config.toml
n_layer = 8
d_model = 256
n_head = 8
n_kv_head = 8
head_dim = 32
d_mlp = 1024
vocab_size = 16384
activation = "tanh_gelu"
norm = "layernorm"
norm_place = "pre"
norm_eps = 1e-05
positions = "learned"
qk_norm = false
attn_scale = 0.177
bias = "all"
tie_embeddings = true
parallel_block = true
init = "normal"
init_std_qkv = 0.0194
init_std_o = 0.00486
init_std_up = 0.0194
init_std_down = 0.00486
init_out_by_depth = true
optimizer = "soap_variant"
lr = 0.00293
lr_mult_o = 1.03
beta1 = 0.95
beta2 = 0.98
lr_head = 0.00561
warmup_steps = 200
schedule = "wsd"
decay_fraction = 1.0
decay_shape = "linear"
final_lr_fraction = 0.05
batch_tokens = 32768
seq_len = 384
doc_mask = true
z_loss = 0.0001
train_tokens = 166600000
steps = 5085
dataset = "wikipedia_en"
Each number is 128 + 32 x the weight over its row's rms, rounded and kept within 0 to 255. Layers, rows and columns count from 0. Numbers have three digits each. The size before them is the row's rms in percent of the matrix's.

# layer 5 attention value, 256x256, rms 0.0787, rows 216-255, columns 128-191
077:157154120174141083088150171112141151169107167091091112077065132144145144164118116106123132103129145196131147108115119088075168136103169122142147135192143196139163072099107150119137081054149108
074:192121145138123151123076126075076157136142118090162138166113107148117154112088169164127129128110121163103136217138126187079088176097109155142187139123103167163189132126143144108107137119090175
075:107109161127113110101081226123129155144105105073146134175069112140114139179128067054140175168122180125100147101100177114130152115150073082107108106115155078096092115146097130168132136136125164
072:116107150110141122165101079107089082123212122147157135127137146137069133140202134145100173108142100148063152137159132114064142138147089186106120076085131093074128131144113110139154138180065129
076:132089076159105151190080176089141137108082166121119121117138141130125109113120148115143114157187143117152155121122190133154112127166110092184116156164179138119096121097141151174138125116072138
075:111101120055157066135171108110129174120119161217138083144095123155124167090103135102109078163045101164073117131125103111158138181146037141083135125081114109085099214113155116098115137111142129
072:100113165104163093141118171159150065163038173145164137140131153097104125113115102112135196149110124135197168144124099163167191146198126118147123092114146080081044087138146135091133137144128136
085:133129117174124149116083079131165109153169137176106144125113138120144106150152143168153059177110172104125107124126076130102133097136109105177142127134104114117172107084101153162121133155095106
121:164112146135117085140195132138086134185127116095129183101166086132133113097088057114133120135224094141080082114199159111144122128140140131174117113156101139082168060110121075122173119177129128
136:076155095130117122083129097118144042106138124107130151124163150098125161130114106180112149133160084126124126132129090135186138139149137127094158128139130045132114087129163165139163162122133105
133:117120168132125080085102187176090069078173109140145160148183125093090104153129076074135089168127095111118041114082106161140102100113129158158086119145200087149135144126084107121091128108162165
133:145153137112117113164140134054096096126134079109153076210136060141070073196181122135093159127122111149142104104147095168168120151113125117182120123177157124138145145102070140109106140150142162
135:120143125074191150156120162136207112213202104148125110103102152190120121114143183109114115104111145075126107120119113192088080132092089149131141134129116184185132108157057144119127095102146128
129:166138165066093159146160121167160189135104090171148148100113105158108118164102090106118173114126133105179141089150139118117148175150131119146146107113106084140135136147092099135159083103129116
136:163175081134108107136120118185190099066142167134120139107170147135090181148152152136131124118123069099146113172113103145174121159125187105108134125091131147150120161114117110116142144123089176
130:182129099132153106208160109122117142078130126097118115088116186189174177101115096134106058116071133092115123123169155107125132150108156136161184122141120119112141107117079138123167098192118161
138:114132077118132082123125119086194115076148121173111165117107121113159084003144124177085135186101093102162110140146051147138129055138134137169076114128152182136139127088138156069124130127190058
136:135109102111108178174080126106110167160160133107156138123095134118146178115114122081151158142161090201107103105065170177154097096081144161139100193128134193169121060170090137090123104066161098
132:176160071139082088138162135158132135105127130100167150079153147118124157135158103152168099139148106103135143114148080146088110139158239115088202144093072153138118129078163098104115144113167131
134:133159159158037079132137144157134071128081108080143113118173120178147189115137100134169143083136137150151085108116129074107116083159141060048103087178127122132125093148140108224141120127139125
139:195170172174126137136127146113166115115128096124196119176122099091139154110113169203135131084074129130089159215108114115118076153114125117146147104093118136113167121115178123122125120200137105
141:213095102133199132097163185116174133175144106141105143115113114194122080127175113165106141136117122102125096173117139167138141114168162130080160139067072151144101130123138157157157082103112076
136:060134128149152162155129170105177150131160154131109032082088128142162148115164083121069149151083161077140097110131142164192077061099123109109121115126029111062202119083093091124150076158094117
138:134111127108154095127106070174129101080134191100159101091161109118151179134146119076126136154102133117142165196109163139139167166140167159122127127114151124144151118130098112146098077173100143
133:108172052182093131106135135209097095168207114088081115133126087163162119115147153155151150089128147107145142179095118130156106114149084096150142160174130134118121153072157133135159149062156061
132:141140193089132135180073090170061118079125109146103105089127171153097082135081116134093114113153143167106076152161150202109140103127154114130143148110055130142152101122112135133138187143059049
138:168132173159097148142144130154118149062140108119150084069127118132161095125132155134092167131162148245158134138085131170168143164081172144079143121066090160161170159123161145142132076131129140
132:100122102128131060095172175110112150063122161164170125146105140231162109144161114130115109109138154164124165157146155036080127110098142090119158125142142141134087122115133098164099053199104150
142:157028142120144156167105104103112105122138113105143103115114091138151146106149085119133194140206089156174100072109117110139134139137142207156105078095081138111095133056154157130118121117047124
137:144084136080079091097151090085156103135133165121116146129115088082166107152103194116090109058102167144117103152137117106084097142179137094126142103078091153056133153085151213094162098152170177
129:121159119171122158121124125110175143160118164215128135135199180132120115058081126052159130151157130141128093142153103165116126110143116092075105165082088152081131098109085163118164135118138105
132:107166128133132121165142129151084187137145164105125128148130143140144117081184170122144166088104139095112088159131153133161121139162144136100146081106152086146081106038065180085148119146131057
131:083145122185107171183192110094058098114130115130101116143127109139129109151168106139142081164140098115108113228054068140116119122142163096157129100172105155095222146152148130145102120165087100
141:095150084110129146129124171095142147109046120103120117083149186134097127122151135080108141109091121084124145044155198139169153138129157125112140113113116187166151133132170180104167067141066105
132:084074150100140108096167134135111165159152103172165116140113189135153151091052083127100106149050132101136139101090174105153196105091068143153140091113099117120143099096223135141099113101081104
129:130166115133098132087093171115118161149111074133151136131189047158117154128111087162138152126130144114121143077125120157097132148095155083222132112096135226109148115134134193143109135164088162
138:116084200148133150079082125133128127135143106163118121185100100115123070114140149149075194132105153170198073133145150092110112130084157140139134143178133118156167096118148186149125139181101171
133:161120137088086084082116111126207090106112163132128129119174119127138187135075136168136101103143146155138124146163135152103092119127165180115107079166109136154142139195168121153131122050099095
129:098091132091156070126119136096128171193060148085171113154154122120144133157151171111086135191157120167093145098132137189118186153087090091132170108158155146123149192062145118105141117176121101
135:149106178077137080159156115070096121141140150108131146112112091190103071123120157126160126117085130123123105135168111098144125125200101117056099126093123160196161143117122148146129132132100102
# layer 5 attention output (transposed), 256x256, rms 0.069, rows 216-255, columns 128-191
088:096098189109059169130130117143136111145156128066110136172117139083124101134147169216083136125130129119178112108175150167151140116125157130144122140164152093082138167128109060156143099194148107
081:117126098151153166116157079119158089083106176156164155094093138130179115111147126087163108141162131179113173070070134130211100104141160130152111179153164167103109115093112090120084131149111084
083:089102108180110127115148107178072079111082162173185136120152119136122119160163187159057137145140128135047120136130217113087128101149140201128139115107156133192144187105070142114084111153113151
084:130141125121124126134091127098131184113086113148094093163113122116165141097133066083132131156158128152111101118125192088107111129163179150090126129150074148134086133173118144166209141120154075
085:192173126151198168072131068128143094156142128120126054189127183147126115134157122086141164135087160173103153144174154144137138119131102124106168092124128158159172141146170064088133117134133122
083:135126120135112165172149128117128095113089135109137238146204146147159104147125146144138128103158112124150108172108120075104097152114182118113115147152154103157111155134112126142119169115116146
079:135141159151067145121173135138115117118183153137108166151130130138197057129087166114125083165157139126142175136133169114185123149139124181103151130099108127128111142095121194137107094081020105
092:092125100064077163189110085090085106175170129111118142146103120156075126069072147113228164099136120084168112120108126110157123092133145126134098122097156169122187150149119126108107107135123113
120:148123151171162178158147136141109097099064168170085091175127111146112138154145111052127162142111146157103051126114169128124106132149167072116092150079150151118121102136127148087150100109131108
123:159083142105131119088128124109082118126126133092182143097066139115123083066127103148071122168124138079149121127069089156095132122139143156121130217176140145070155159150118163171174144110051165
120:177123131128140101146176113183151086195119094139152099093124147126192138140133132160172114173037043139125157124141132108083174160123104139133167138132147102117115146112171179086092129077073159
123:136098142152133094130077142144167115131149080182126174067196134130132113085163103141142105170124055138079124149138176161117120107130144156123150171080144135100063137074077146120077117119161163
127:115147132120172147158085126160119175103136181113109115095157139103179097148123101144101105132119147160099148114145080128143087168161159096148084096146221105085126101130164111142131155121132160
122:078080127145119113177115197105088071160089138113133165133137142151121168111126120118061090138097110133105075080107105092117146126135105122169120124153103124189131167132133125109127118147153122
128:071156124133146073128153096107125144117153175161127114114156081136134092098096114151075084096114081138176110175106125122072142073190113116133123120117104111170115112119129153091125085154136161
123:125139033155165074092137152172102094099092152117092122142142128128134096138141143167108162136140164167119118049068143114159111113091145129082145118115129184133070160101128150103084127157101108
123:184096124112062140155106097136089100148127168128132083145128131105103113162140136127145088119117128149112177183139124207109121072137076126137135121163125121178135145090205094146076101187086141
123:107078126071142143098179149135076033110168111135091164126123163109208127063115110106101124162125106174068154147130140125140152067155075090081181075089140126082147170134159085135108142125147165
125:110110149133149198117136106133158139122168098181155154138119150135109024112100129163075132062103116057136147088077135095131077130167172115084117150126148130153143137174128167175166144137099142
122:101154107088116159186097081076164129166136157160117123107120151114163131097116117179143173125062160126124126183122130194171135128145077190143095126111168126127150110094104088110148141136111135
129:129125112140159175201146124197108158109151110161107141088060102135064088133128149125170105081139130114135117150158127107180118133093153165097102121125146106153075128130168155092098137157090105
128:128129115111131190121115155146068068080124173112109124134176169091101111158069130112098108076157149120125118146135130175118088084128110223160091126133094149127113173120101142104152095162125167
130:156150138147107138106102174129174146130096078074130124149134165099133089084200165179206114139118101168179012127136108141107124168186174109162135117115140120133122160142063099115125087110189149
128:093171101125100142142128140177106137130226122154086089176114133138160101154136087152159148199159079104126126117120106076153124093092118121042102084187147160165128095158134143118154151075122158
119:199062165061119114116104058113076179094123100158105138072147156142121082154082108133152126160123076109156063084126094139150123148098171116118116073171162131118153052102120094127165135141164155
124:119158069133114078132124097107120156181158139084101082176146121124131137079160127093114170136121069140107102170113110138161178115165144124155109087149090128105175152113142081129185127132125162
125:140110139164127110116092117175093091220127199154081135115174122110102111109155113201181145157094148026108091123165105092110164105124085097110093116032155115145147098093128121134143156126109130
124:149190182128124161179124122107137092096090085130208105098121138119142140127108132186109114112112153121116121147108147090117106103100143133129097118069113138182076062160146083106162131093107119
128:075170139076072155104154099128106131140141135117127097089160120155123123156113146152160112116136109102116134211162114178127093147145199131109094160095177112118124119101109126119133125107195133
128:109131072162136108114131127136107125144108131147194094078090097125119124133097042075103147128138146162122111106127154120181143064114100137187126206183188144134101039152079091139160146122133123
122:102159140134122068094109191144143115167105088155126032093109166102087090117184090145129108166169158195201172150123096136128152111083144139134166168148123175126067131206135095102096083138117153
121:071124133139100133134153145055140075165172123157065090128116118176102082103134171141142090111123111151144152158135122146155136117196148114139164140137158159152095123133160009159115148151131123
126:157184160137139105119099174132137106127158125138076158113102075083121164096091102126159140131176102191070156112130095131117040144130130146147171160117128108139154127202128127155158137156121139
125:110090162174210133139097116095120116118120139116175142181091150108174112163164106161110107116134069098166111094103112109092171122144117111142103147147177187125133142161109076112055128083139138
125:152124120134124066137120147165181118120172071054099102119099089082142167173161149148104143081171140091131064156141116101121112126130126113097074189105113112091145132141132097060149157107124083
119:128137190179170104134106126112147064119137141092123093151082141126135118070104055126100110152062172136139104096117066110163152193180086099088180142193128095122103167109100161181146125122143073
123:172092078106145137189146113116097077200081201118112139131128134112135104138074117133145144098141085090106172139106140157109109149170108143092102153103045111141066118111055047159159124133137143
123:142162128135157116197090111186104112128153127113137093146143163146198110180092150106136116148116125163092136141134090129098077153213171113160173163090097166136149129062142108126109165102122074
125:120056092161090119151147144148104125148123133111110096117108065127108146107086135172161100101136138140090151142135153096167203110107114172127085152135155129152097135195167117116113092079153151
118:149125135117083094085090104102153104108124139145110163146096142154118113136145188128078140114081123090164084185153125171159140148125196113164133137157194128133146110147154170103176154141156156
# layer 5 attention query, 256x256, rms 0.0718, rows 224-255, columns 128-191
098:151204137117097143155132138170076183134124140092143168146097097138204143132144152117133152129115161192121116135169193129120089136159152143124067116090111130120136108189078191124121120079115145
100:165108130174143150176097079121134158130114098071136155114119119172118117134111144085111108121096128140116150126162115186111159144157153121158184088088075125139150160140120159129130166080122134
102:116065100166102094124132110148099175083097069180051133137138108137122137122177108122144155108193127116128150147116135154130123201122114100151196085162132098064102102149105110110190154145137164
104:181083138055144129158076098062118142193145143149131081115141137113121116156095175123188083098077093164152132109178151186140168088205124109142161130153140145179075072122175156143131089148085135
107:142169112186128236155119195108169133190164070072145078115111152103139165141133116125141112149150131121129096152125126127134143122136081094159093134132067103088116076197177133162151187108163057
095:128102124138099087116174138159115122100124127099147132124076085140165111151164151116084160160149167135087151168181146167167131123155163179107135097110146124110173121090147115110108147101156163
103:161163160129128119175102128159149122110150087220141138145180155047017176147173095159155207110165180138119109109140097132080143104106165132100155112134129110157178152150146151086147129080102100
101:115096135173125115140075151153155103082130147133158100157137109098110153105123131148149144152110132102119123178136126117142149114122154119137108111119076147123107165159117033152164146072136106
105:106106101069153078084111166129141091115154159099138142158161174186131135050046154099070187049174142136121141101086097116105144159105128135150129175071122075106147098097119147132122120133159100
105:102112188101088160120046094185068106119153128091168126117127132130128121110199181132127090092141156116174104119083150164099128133119104128166148134106133121126162142157099150061131123144124140
101:140172105153115108156108208097132082114087108147171075145119173085142150115146196105141133128137129063142108108095105114153154155167108110192133161128132150087162154167153168113149080071089156
106:125144116101182030063104136131159117185141153122118099119128121183146128203153150138192167144157078182135098136057123137133099111128116166124100117082128186110124194122107194162142127183094087
098:160146150125150104152118115119131150135191097089117098134149121139115092138176097111100119126136128120136147160166125092143102119131123107078133109149116146153105082118113156083112119144138169
102:136093155120028126159105167145132120107100162187122097101099103188142136121144148150122172103127130132107118050110124114156176087125098130145193123132137160162095148088065077130134056062131116
104:101154096088158074173138147172117118135144146155122124164077096098087178083101139163070172129155117202134151120116114192179153192104125152099107152167134136137061106092119058152169137212139166
104:091181093166147116162095130052143096030126124078194131143112178150191134101095095120128106136182156122111083116140185141112164147082155083102146085143139172090137144154093106150077089103105120
108:133139181129093092132143167109076110195141173089089133090156172106115126051131136102131142099116072116129137068102160159115108127148138094120121144124124070087137147153211193138127100125048143
097:130161163072163182121207092140128108130144151115133117119122110152078165159121144116113240190184120111179111145117080137124155139131128093132101109101099132116133138137153145093134096149149167
096:155095129129146178162136119107189136132115189135113111118122175151204108100102154170167122162135156163099126141155098146081179149126150185175093158202076124144169115144148127069091089149106109
103:144116096059112113127170129175144135115119116117134121130102146092081122155172139176104089143103085122111097185158085132130144119131149100112142100172087143141164186156083143139144106086109158
104:163083115136111142153095161130087073152192130137188156149094162080147074076128108138171160171112053167123128106118162097175093174141184158111137122127169138176126177096135148138125157157195103
103:110124083132129103145073113139095097146153110129103130133139083084027140176108151175143099048180116183104147132113132104127123161110143164228158167116150122121168083149145157098150078174189172
106:185152153142116178114149154094094196093106107086185178033150128143119136126112146118142104155156098156099105176141070120200161180076139211220092111087199121118121124129153112164154101156129089
101:113131143157163094146146122131155190064130138113122140184142123134132113076153073124129142154128139131090140149131192122129087163149130169107129148121140134116149124093146109123120084132139098
103:117100102116124118094094149115090158157120175115164117120099169180147102170111137143201070088160145208163124190114114163145094207154087144154140138139135139130111122139138132056140137112102158
106:128143135106095153138167143137156148147172127062138120091130103110112165092106116099164188122149137101128136129078155138090123127112140135114164113070060147151115109112106097100117125125104083
100:162125148102090146120102145097180154129125111095110093139103109138136196102149114084092114165149148142107108137163138113140097078203143191163124154099093180178121125153083204133065122138136088
097:125041116103099134070163113099175144134146145129085160132088129151152070200124106069151167146182115114118113111131183124091183146118180110119160108076152118155094068126104095094131176119080161
100:133115106183193122184088124145110179137138069055117152141152112137152076135184128102079138159141108141099149133111123170112109105106150155132123154096149172100096144082117139150128120149073098
101:111177121053094158152109108092167123151080110125147150078116139187108200145148153162108130107082185109081090124080134149110148087165190178142153097090083100133131122095100104150133115187172159
099:111138094144121185103137106099117137108101134140202076170150090098103157126134142117134112070137185134081166077112082167088086128162147152101116125132104127096095179100119145154096105084120109
106:120123121197155112098151119161116112086107107106098084099122091155144121100130166175159165136142165112154109118143165172135154117145150172152118072092105159170118063134116141123111111090143170
# layer 5 attention key, 256x256, rms 0.0741, rows 224-255, columns 128-191
110:161124132102128124060081162145124182143153147131163143186085112162108091100151142139173171142059173128102070115147154116138080057133230119214119174088136093134103157146123136099182144067123152
106:134174025154175079152113107088085104110122171101115155149129140173095124087203142124069120144169125110155131180135129139135114153151094111144112092066081095119132141136113164133137144109113129
110:185130088090121130131147123173117154113142085161062128121154127097219162121188127104153177079157092108104113129088148127112129153117096115123119050149171100099070150164124129213182112111124151
107:143106100150153154160157130130174122160113094153112089128071129156124141162115127176160141165121078167139135108151118134112155070164124066096112137135155133154118104085151130105139109181124170
104:111146091149081181152144141063159122129189177089101113133143101062125131079174068132185172112085098141100079146178118145104111141170106102115143173111125107127058152118199125152144101115097156
106:114148073100096087103168118127127143113113106138167127178088075139150103122138046156071142129119123143110135186172157162178107155202149158078072157104129121094095100081113125147142115065106096
111:124123164172169097105127168080149131083139033142130138096177190081056086119202116147115098114147158127101087137172104140095177122151114101172068097107131107149164131124155153128136077098126080
113:132130148143147131124090135191161110077098169141112134123136113063139146056151118159082090175096094090145134204085135096110146120112136108131151077164135089123084147122165089139154107125133164
105:178179119140214115124113154109120125053112133143044145173153113164106101114100112126123122118152211149119127086059052085148162193148114071116105172084098115145121100050115082162131144140103116
112:066142120130137148093111144118145069149159103160173119170110101079135185124160164059107129149204128130113114114179110194146094094109069048144123150097091098170169082123152099148186104069154137
109:115181097137109160156092169133083129060136123142163080149134108119159093118128098134095176134143115083136113136186108126098121132168136175135149159155138102114072192144146118081185131106105124
108:098137113132168136054136064124067151145174095119092154168104139078147115159132084142194160128130141156170120096105103161121115113145129144109148130084062123165111170117132129147098170135119155
103:054139114128154111185115111116172113139179140124044137123154104124078123143119108109126091172159140134129115125133165150039097129089172149167154173163086074101104130129103173103177139115157194
108:091088141158031143173144135215116109125081139108088166188100142171097161122114104096177161156119102106116180105128103115102139110109183174151148110158134141158150140106123086087124050109120076
103:116133159128172122173131157147115114115173092154087166163017159157113159130114104158139161122130156132114115106156131116089153091103159125173203145054166187105096110138106076198099124141194123
109:112092075115127108108105126077181152054151163111136159141174135108132163100100117165166167153114143116093092161145133154095214130062190116109140077122108111098182173153080098136131059153129110
110:174150180093130084185107130084115139183149182165124095169102145091136094021106116103126142126144119118127161181160120130141116111143143081155169107167131118088155127152169193110109106116104161
103:105167098072154169098163105080153113141171183123097108100118104200150199139130125110186131127169182094102135103113089143119203139133073101102105141106148130142159159128125175100109138168122113
106:117132077116156141119087153099143130167130201118119174128078120116138085144108168148134139100102117127126161125060074150073171100125136140140079167144168093095141112122192081067127141097081130
110:171134112122163136079082147181161101136083112099077093141122166105126086137115129154048140170149124115112155134161106115123118124068201122101095150129156087143141151183117118129130150126112154
108:124111087113063113114137125112179145115156169191158153165127194140137075112122157121116129088132099171120163134132128087142100154150153124074123132089146155165138077084127135165130090156142091
106:108174137153127076121100107152109150125186163188119176121095128128079126170117108098116130119082137131165162142158114139071145155154147096154128150093101104055164109143138116114160095153193182
112:114124129116114089140141137137135119139130083104172094081128106163147123169101090118125097138163108117134097167140109117160122155128152167117090108133173130103099107141108101103123089114130173
112:138109112159142123153102167122204149070139174112101125171163117090110086128172148118174133139164131123126115113148120138166113216166126175133144135128138143123123114099148094112057169124139140
108:150136099075112106119066119079087123070120134113088129119159141167093085219101098135195083108103126136137117155105102116109128174235071127143128098143103095115145116132131167118135115154160157
107:115137107109151176144146160149156124138148162181161158099114079146157156147110126110170154160174144108117149137101193149141169111092079144095152109135125145198106170128122183089113172106142103
104:144175201162120111138072081130139136158116132130087168166098115122100108151175083018109116140121126167101153122114082127112116140129153150156129169131118110156147108130142112175103064178126081
103:158135133136154051130183126074194160083135161064100144115099132139121162141129130185144115092124100107120112126144099114140150184084152107188168090143133124190144089144099139151182168056093172
106:166114142182126105097140116189164164163099118090048129100142115128145164154185173127099177145145098111104096145109114103127089122167124133165139116119086153171135137109159113138110077164154194
112:119136134125100089169099149154130079088080123135140120050109153193146119172094090179104161158109169184118150125092131117123115154073148139115125134073125095170171119140176129173111153189131138
109:160125068175096195159196144128117126164076101153129122174166187086137151132175152157099131130139143058109143096108151123076153087155130201112113160114068089143180170144143111113147145136157146
108:097159116087097089113092110130113131108145169080136104044125083201136126118170171195120124132122169098122071167109188180095198115171120166121115134109100156113142094102182082113163119148134163
# layer 5 MLP up, 1024x256, rms 0.0704, rows 0-34, columns 128-191
104:085070111126154144081148156119119141112079118145081120093148064158147103176102144071121130099114113098070122125155087155176174116078164058124092113079149099053119111110134158130098084152118133
114:167172067103103123136088153171120115111085137138126108118086156086133132143123107172044143148134078226112158161112132129138125104101129183175157161124131155130080133177087117117119126125098105
100:174155113132149104120101070079071108169140130094122130123127096114158131113138081172097104140127090176134122146151127154126088101130164127167124091139122082157132080096143142081135172138129154
096:120098094119045079153184151138150174073127129125134157183109183146090117074127131156098125136199130095121141166108095139158125104031135184110168133080141127138098123140182128115141137162056118
120:112111124119129144113147114125196139127116140136171101123110126044142126165179110169118166180062147148152116087139134107116086226139144083125096149197137086129055057099159146166148174154091166
099:156112130116152140104159134171095192159110124107172107132119099140070093149086154115171125078198167108124077112147185147095130127118172096208099121151109112099159109155114105093113094062081129
094:156158106143119067135114118140170037085127151127133072167090152094123127117106117145163162149068146131145075086114140114139161083107117195125138154141082102087145092068158127062102104091145108
085:138162110138129143131218164061164106121128147121143147096170087116126132134115141135127141100163143112146143143110142133245070133172091104159163131154153141125172063160139112092097155116127157
097:141153097150113171119153164191149091114118133116151131108119125131122119145138135144056089100113184138187186164131155144085152120137174076121084168098058162130102183160127141120060128110073128
083:131131126091113135107147101128098090165106147165102122097111158136109051131124130146097106187098125055100195150154155086078180125151172152131143136161111073119139114069110183086151122136139159
097:093106160140140199096087122093129138059109145122140133135142132185147080098159121127078116120087137168149102140115141092170100146175056096149103148119147080145099115144098085140155108151130079
094:146139156107115101088091130101182081121065115159124133156107087128098142103187138108153152079113117128111132143141088117108197157149150153080103174109144205145081113096145118137171138109146104
092:118150137106096131134179125101127146133157136058064162038079130101067120101144166165143098133150123156166148083187150133207138186079128154138142164128127118118087114160188155133185072138181170
096:167074151085131135157068143154190097131086114157063125169140174160074107139072111119101102150132068085190149113091158180109182156168144175187092155136076183050174117148138115165174098113122164
090:147138088128129170107138131121112128096138153100106096100116180102176088124111141092127101113164105163169141080156159185121134118120108098115127132150170143152084110099075146128196190086128092
100:134123082137163080113153155110118140209133077126047138135101132120110096125109142125133137103165153154107160177144096065121081169157151168134119119091139134138135163149116141160096108091117097
107:138114122114079094109159128078092129121145158102115167139145144119104066134152139090109104202125127107114127107171125071182153095095115112126090172107166159093149175092097101100162152072098129
108:199186090124095167081123128150152179095123166165192118096140173099127172164095130118152139115100210149078155190172144135114144214116120104111104111090096122098122103122114123200143194096107151
091:137054096083130114103135146112105074155134141125150153098163159108090107173158076117152116107133116110146160112083080138115166169101194145103129137143177137098147134100140133177111138117111140
103:141102155119088108084190122093127183173130162172192126140138108070103129164090174151187057122174126184211081157125153083082119140165108142130186079118099082144107132086125108128128083081133160
094:171133110079076131188107128201141117119119111121074099103046118125094133119131126160170175110114066149150101157117172135130146174127088147146161155137126110150079109152160084092132074137092146
097:145151130136107154164122102104214144153133107104142082191129172098101102136131159141088133155126115178127201130123124103107090101105089120145141119086099155161134196084192152162160159128119144
105:151132152098139068146159143089152189095093120125156170134139141183123080145136178096140170186093152093095150104169123111156069169187116132193084153137112087180124163137125086098130169074118167
098:166119121201146095165154158161130131114174063133127163066088068125093142132125137173160121122098151112076179075184149083157144105141058104149106117153147147128121095130134124120157138142106099
088:123078079136135103131129134094093135113179150114084093100112210136126116159114146109181109117155067057141094169118117126100133127135101204082143154177139093163133112136109117088083152106105116
114:142061178107093065143164123128184150161091151159138124113139182078090138153193128120113133139110164123097125113103166108199117129091074135155148192049103163120177111151172154124181069197098141
101:190111087207088142092087152114125179193130130110157123166086119116142153121108147157085052176154084080083121105127129138164153090128113132111110060150122123120143078148132129131193125107124148
084:179087101131156131170108120128061171117059140087136174112102105098079161142188139121081118126132151074075138147130118136155172139094146144092132221105146125157160106133145088139059109132146183
100:150129122159123150184137113169097181151085143068052175085071159150104124132145110069118138119113131117155157144128070176167116114159090088106138050208168147122143110151156091156167103147083139
105:096150111121075041128128155147154162120162128091116145102116178080091122148128146154167078115136115081150117115184146072141090133161119139163076085088224100156160065130135095147179129090112140
100:123137123081114149121200158068126178174099158106146097117094108138171130123136150050101092155135114144112131197107136106129119075140150084138149109145112127101177080121120119152150115076110106
099:111141108179162104101069130174127175084176143100141194150157129070166166162090152128134146078092200109124121116133188127173153161126171119136120121191136104110067158077126153124090126134149104
095:134147068104131171139123192161153105156106097142148150127102145156069099154123142136057156136128101141129143205179133166145130171129090097120163143094137089173118153153131133118138105138126124
091:144139078198108117171120180136110147129122118095059112144112095112103131140165180136112166121130151086131151164104131160176148167146123096138137124137191131150113022135107147139131166120171140
101:132111159083115111103112153060099139142106143142145191125134075079161138104102136136075144107142117148102175097170180102099115079110119109111210169146097179186124110111148094110109154146155124
# layer 5 MLP down (transposed), 1024x256, rms 0.0723, rows 0-34, columns 128-191
109:154102106103152148112106085136183148150151149083120106111127088106128086111146179122119141163072163151129179157198121111189126113091081099154140087159129170081157119153169150159132128144086132
104:191164095110097092134112134092114154095181135152141170110107077085146123136136175123169085144166089138065160151113145108141079164106108122126126124121101135103140109147156077155144133124141118
099:139137116096110177107121187147159086142065107141098173164174100177112139102150129111138142200130201136152145132076161125135150085164077166117127157161095114116140082194139121075125120092140133
107:121164158163105174111128138140169114170116184105175186105074120130073108069145147111110162125133163140120121136164167129136123097121119128052171149022109124148105130175188190144147065163089097
108:151225157142121075156073145104157114145095147135119125093097082114125146143120100125121112128144074065088162124056075151131079151170153173134126155141135147140197118137136112107183126136096162
098:112157113159123138100142110084154130153209163128144105120109164113084131127127157138181096092133144171119144136133118173135101125139116108112084077189134132125110128147094154103114108146137126
099:170121122147115147112146146126149206085152125163100098157175174142113069106177134151091175147127128148113109161147079078128148100190184113105136086174091125089130098076068089185123086170135123
097:127189183112140173123070130149208137130151084137132098105095108104151162104173153124135137142106190126128093155130122142139083170152159126134087113142124141140093121201137096124084142108096135
099:089157067044093143122092099091130093101081140110138064138181128083134108081115128144116133172092133165160131150116124177077102179099136113114090083193097096107130099166109112140127083131143136
088:128151118154151126116119135122167132182194109059131088159077147170154080146149081134164116167097092137183103093188189095203155138095167109160112125100110140171125150122093099093164091191186139
103:113151160151095192186102109117131126178162134146141164120131118157079149140201157147178095158162163141105125167149153089161171155087071132122133184122128185165078095146154115169137161094125151
094:168158141119108122128140096150129138150123136163116116132162147148144130130144173187145129125134100080122108083064124116153134163142182077145137135085178139172133169112132162145105102121096153
090:156146143107133168074134127153148054098104115136101134092137157096098113110146097102162090094144090113143127180063140095115130101160109134128133173118147138140084143098101109110118114130138148
103:148101110151071139066081131196185080123091192126079079115099139089115124126157128142065118153083104100090138109100104126163148109120134195134155140186106194100169137149110111157164147136146116
095:083141140201162166055067111145144103121123202135109179154147139137078152104108096139139161102037059179163090139143166105123086127136143090128100153155089124085103111112112084089144149130125164
102:160166130125074115155139121147134116118106102140110112121100088117176181078155120093157066157154119086149144149161043158070190130169211144128109106148130094093179156098127165179094138096127143
098:136140105171140156146149158110130148128057075092150109166123189147199142188161137128195104127120133186210185115146120121102117157155181138089091105125091156114086143190202163122148127090146125
107:106124146167104168090122134128130126046108099079119072133198121071137146200171125149137123112087122143125115126157086073181099138153102096109135128065139095090117131150126083156139153150115201
103:082115125080150094112170129083140145101111102190077142140161146123168139105118076112101101089177141099167164107148085150094116112073157105105139085108137163202177147095116136100085142132079104
110:104102148054153163144090161139127157105151131129133137150081156076071134121156062154132129168180133131113217105156119131097107110140130148130156120144094153122070144149153160150133128125141108
092:069167151164137169106081115155109151125130143162115110154154150144125152144161146108111098115095149081101171125149095126043155135135135127091160148180093095143134102157095119079091137155089087
093:123088094169133052141134148095110085121108091156094143082124163125206126171148092175107151128170158128123048135105114133145157136156185056137081103069109136152153128113163173133119157166126112
110:118150058115178133135108101118119141128106124104141142104128157123114051085099178088118127164061119105129182103130188150170173124123116091138167116083096083115141163137169061074209163093106105
096:129081134116133144112146125137105129130194098178163145121104175144137117159209067120128147095064158115112092121183092149115116126114139123141149141161169119173082130150048204146136185150113172
090:112126188129159124149157057087154134160175102151142197091202088106166155065161185101127182084115126166150156128134136070120062097114136073141142136125088157149106118131111172161096122153171134
103:128084107075136139182129170134138127127135114142075106115084111095102142138097164136161121136129134128143108147085175157163134102148122106136112141142184172126127121131155096101103148164128166
102:164125172121119138099118113118104143115123132167122173112155194059110157117155118160104078110120128158175158129147089127061162096129129096066122111126136151105153128191133176147179157123175142
089:152157214128131127123117167156160128106125069170109107067129148148123109105170154106122099120094098143115125107105142107108169130133199125116142039125078142185175148147120106159180130087111140
093:119136143110120122128088082159137163100096149116117121100156127169166149136119087185134101156123148180094104107204158173135151126101141086144155134121136074106116184119119083132065102111189102
107:079115175113128100188170200151164164131122105068085134073101157109132144120128196179132124140134104109203101089138158089193096144040135134126168132146199106139096144086110189154109127121116090
099:099082136064143111131091105101206094078168107188099098104118128107153159100137097152121143164121120187122120195115138158073143140100124137122152065138110116142080054110126105106199157150128111
103:098081089152113153132101139100132119209162185127182106149080146147104149172138107131107085196090150113112160152130129097124194148143191117199155183174124072078122103132128132186050163123148161
094:125131103089173133093110098104098105169122132142145151162102056113189137116132145053148098130156159193126104132102153119162158159130122149136182103183108111125101112157136087160089091177087087
089:142079123106150164123096095190137076124174168076107123126159106189158100140074073117133112125131087157135120130129186054138130115101198152097110140155101086098114168153135134103130117094164151
105:209121157123144175131132120073121121113097118144098082108116144084131158077171143104160190105147101073154109089137145148127107133110104084088116160191190104185136157148083148132113136196112138